config = dict(
    head_dim=32,
    vocab_size=2048,
    norm_eps=1e-05,
    positions='rope',
    extras=['capped logits'],
    init='normal',
    init_std_qkv=0.0551,
    init_std_o=0.0551,
    init_std_down=0.0318,
    seq_len=1024,
    train_tokens=105800000,
    dataset='wikipedia_en',
)
Each number is 200 + 40 x the weight over its row's rms, rounded and kept within 0 to 999. Layers, rows and columns count from 0. The size before them is the row's rms in percent of the matrix's.

# q: layer 3 attention query, 64x64, rms 0.212, rows 0-10, columns 0-63
# k: layer 3 attention key, 64x64, rms 0.217, rows 0-9, columns 0-63
q0,131,219,228,206,127,190,198,188,256,208,211,120,229,235,209,248,160,132,161,212,238,167,119,235,115,198,184,219,205,265,221,214,209,248,132,194,260,248,164,205,218,152,209,211,188,256,187,136,179,214,186,163,265,178,138,104,223,220,221,221,170,234,208,183,158
k0,092,222,172,269,224,252,195,170,172,210,209,226,220,171,167,190,245,221,210,189,224,257,131,167,272,286,212,219,189,200,144,181,183,235,218,141,203,208,188,228,200,248,188,212,188,218,176,234,266,237,101,141,223,264,211,235,137,228,148,233,247,173,238,300,213
q1,087,183,169,183,216,144,202,201,235,191,178,236,229,225,262,254,147,151,147,182,154,129,165,195,289,192,98,256,150,148,235,132,185,186,169,198,207,236,198,162,241,194,260,204,170,228,190,131,149,190,218,170,182,207,199,185,202,250,196,205,121,164,238,131,200
k1,113,205,266,185,202,191,270,181,211,161,163,142,222,221,169,166,199,205,216,181,197,178,142,274,186,268,199,263,197,258,202,152,162,239,186,175,185,190,245,230,231,204,217,163,193,212,209,194,274,214,214,292,237,214,154,290,221,111,214,218,136,185,265,233,138
q2,092,191,204,186,127,159,196,201,195,169,210,212,160,184,144,189,208,210,177,172,297,304,175,268,187,212,246,197,197,229,199,286,256,179,219,201,219,243,199,245,161,192,193,289,245,200,209,236,187,246,178,224,240,172,195,147,165,276,145,280,222,246,232,190,234
k2,094,218,213,227,177,207,246,219,195,248,168,211,219,221,222,243,182,169,252,211,311,186,185,167,258,228,106,277,139,225,201,147,169,184,140,156,183,222,130,223,244,249,106,168,204,179,201,216,232,143,187,240,234,241,188,197,236,250,139,239,200,183,231,214,183
q3,119,151,257,208,239,145,186,217,201,156,231,200,191,152,106,139,197,200,211,186,110,234,254,175,152,137,278,204,214,210,185,225,219,167,221,281,165,107,188,203,167,190,251,182,129,159,191,205,194,177,221,224,160,217,203,290,179,176,224,192,218,168,157,175,174
k3,107,183,227,234,240,175,221,196,184,218,157,214,183,188,250,190,248,243,177,199,168,227,244,203,209,183,177,155,209,226,153,197,185,196,242,187,215,137,167,134,204,233,120,191,272,187,200,223,216,282,304,196,203,272,183,181,290,183,125,208,250,256,152,119,191
q4,114,158,174,242,243,178,194,163,202,151,206,109,227,222,259,244,178,243,220,200,225,242,150,252,265,264,183,264,175,172,217,102,209,176,167,203,187,202,198,137,191,134,176,134,180,194,219,168,176,174,186,205,240,215,217,227,152,224,192,160,193,191,188,74,230
k4,120,219,171,237,229,226,212,180,164,162,181,151,230,202,205,167,204,175,237,182,194,171,126,168,204,328,166,272,132,222,178,205,142,245,167,201,266,192,145,153,210,151,268,153,215,242,208,200,211,186,181,170,191,214,196,164,86,235,168,151,237,172,237,216,185
q5,105,216,211,169,257,226,136,182,212,301,280,244,206,169,168,297,194,132,219,176,180,198,140,174,163,207,218,231,239,227,190,207,216,240,168,254,252,247,198,242,218,198,176,239,203,271,175,144,265,249,257,248,185,230,176,195,251,218,231,163,247,209,188,219,161
k5,113,251,262,172,137,232,211,191,199,163,226,165,146,253,187,244,196,210,177,270,174,184,173,198,182,203,190,256,213,270,181,201,210,182,161,172,216,142,192,176,262,149,201,253,161,208,134,161,207,169,164,332,190,194,178,260,146,159,235,192,204,232,218,128,253
q6,104,211,149,257,190,171,223,279,131,230,266,173,192,197,211,226,174,197,208,241,210,143,194,160,210,196,233,272,231,192,129,312,225,220,216,94,247,166,228,211,243,188,216,253,169,196,180,145,160,170,134,176,218,220,193,147,213,252,197,215,172,217,246,198,170
k6,118,273,238,228,72,240,212,170,241,200,211,162,207,236,199,184,173,247,202,130,199,219,185,159,146,223,133,254,189,132,187,165,200,173,180,194,210,253,226,219,228,245,195,153,190,214,183,216,159,109,101,183,229,196,205,115,161,215,203,198,164,229,224,188,185
q7,121,288,209,160,241,173,239,178,95,139,230,213,168,196,210,159,214,190,190,193,211,254,205,178,123,196,213,185,198,173,180,278,142,162,193,220,258,153,231,175,174,161,224,223,166,213,221,193,167,142,256,235,145,194,221,214,157,214,159,181,180,121,117,140,233
k7,121,220,174,198,189,212,301,241,171,251,184,201,131,235,285,252,265,228,220,272,178,86,235,188,174,191,245,140,157,133,231,171,204,199,185,194,224,180,188,236,213,173,284,214,186,209,197,187,247,202,235,220,153,245,210,227,195,180,177,180,160,150,179,146,221
q8,120,181,219,165,288,192,236,205,217,170,135,145,223,230,235,213,214,247,191,135,221,187,162,197,209,148,185,298,247,215,184,231,120,216,203,224,271,222,308,246,198,214,231,209,212,177,174,180,181,184,185,236,175,242,120,115,206,184,246,156,214,153,211,214,183
k8,111,223,156,146,185,127,173,227,147,182,224,211,160,196,190,142,214,205,189,214,195,241,225,227,196,262,106,202,205,175,220,187,189,155,164,114,206,150,172,159,184,239,327,199,224,189,141,168,124,213,172,202,191,227,248,238,207,205,303,192,200,194,209,173,240
q9,110,238,164,163,172,194,202,190,149,209,264,189,184,236,252,153,265,186,226,223,228,163,255,178,240,146,226,154,121,224,196,128,187,191,239,153,149,205,242,225,249,224,141,200,111,236,172,180,141,128,193,248,207,199,180,187,203,133,250,193,176,231,175,271,240
k9,110,247,191,210,185,206,191,227,130,245,179,206,242,212,253,233,190,168,203,172,110,202,261,241,245,158,220,190,232,188,176,163,196,186,145,161,190,243,221,193,237,213,197,205,202,126,188,249,157,217,213,196,131,195,188,96,194,139,238,135,274,210,102,196,142
q10,118,258,140,198,230,120,140,201,241,208,234,128,214,225,202,149,219,204,210,155,200,183,265,215,235,184,155,175,241,246,121,216,202,245,221,170,206,283,251,204,215,234,202,194,180,174,280,208,156,183,216,189,159,225,246,148,197,247,219,103,191,271,151,182,192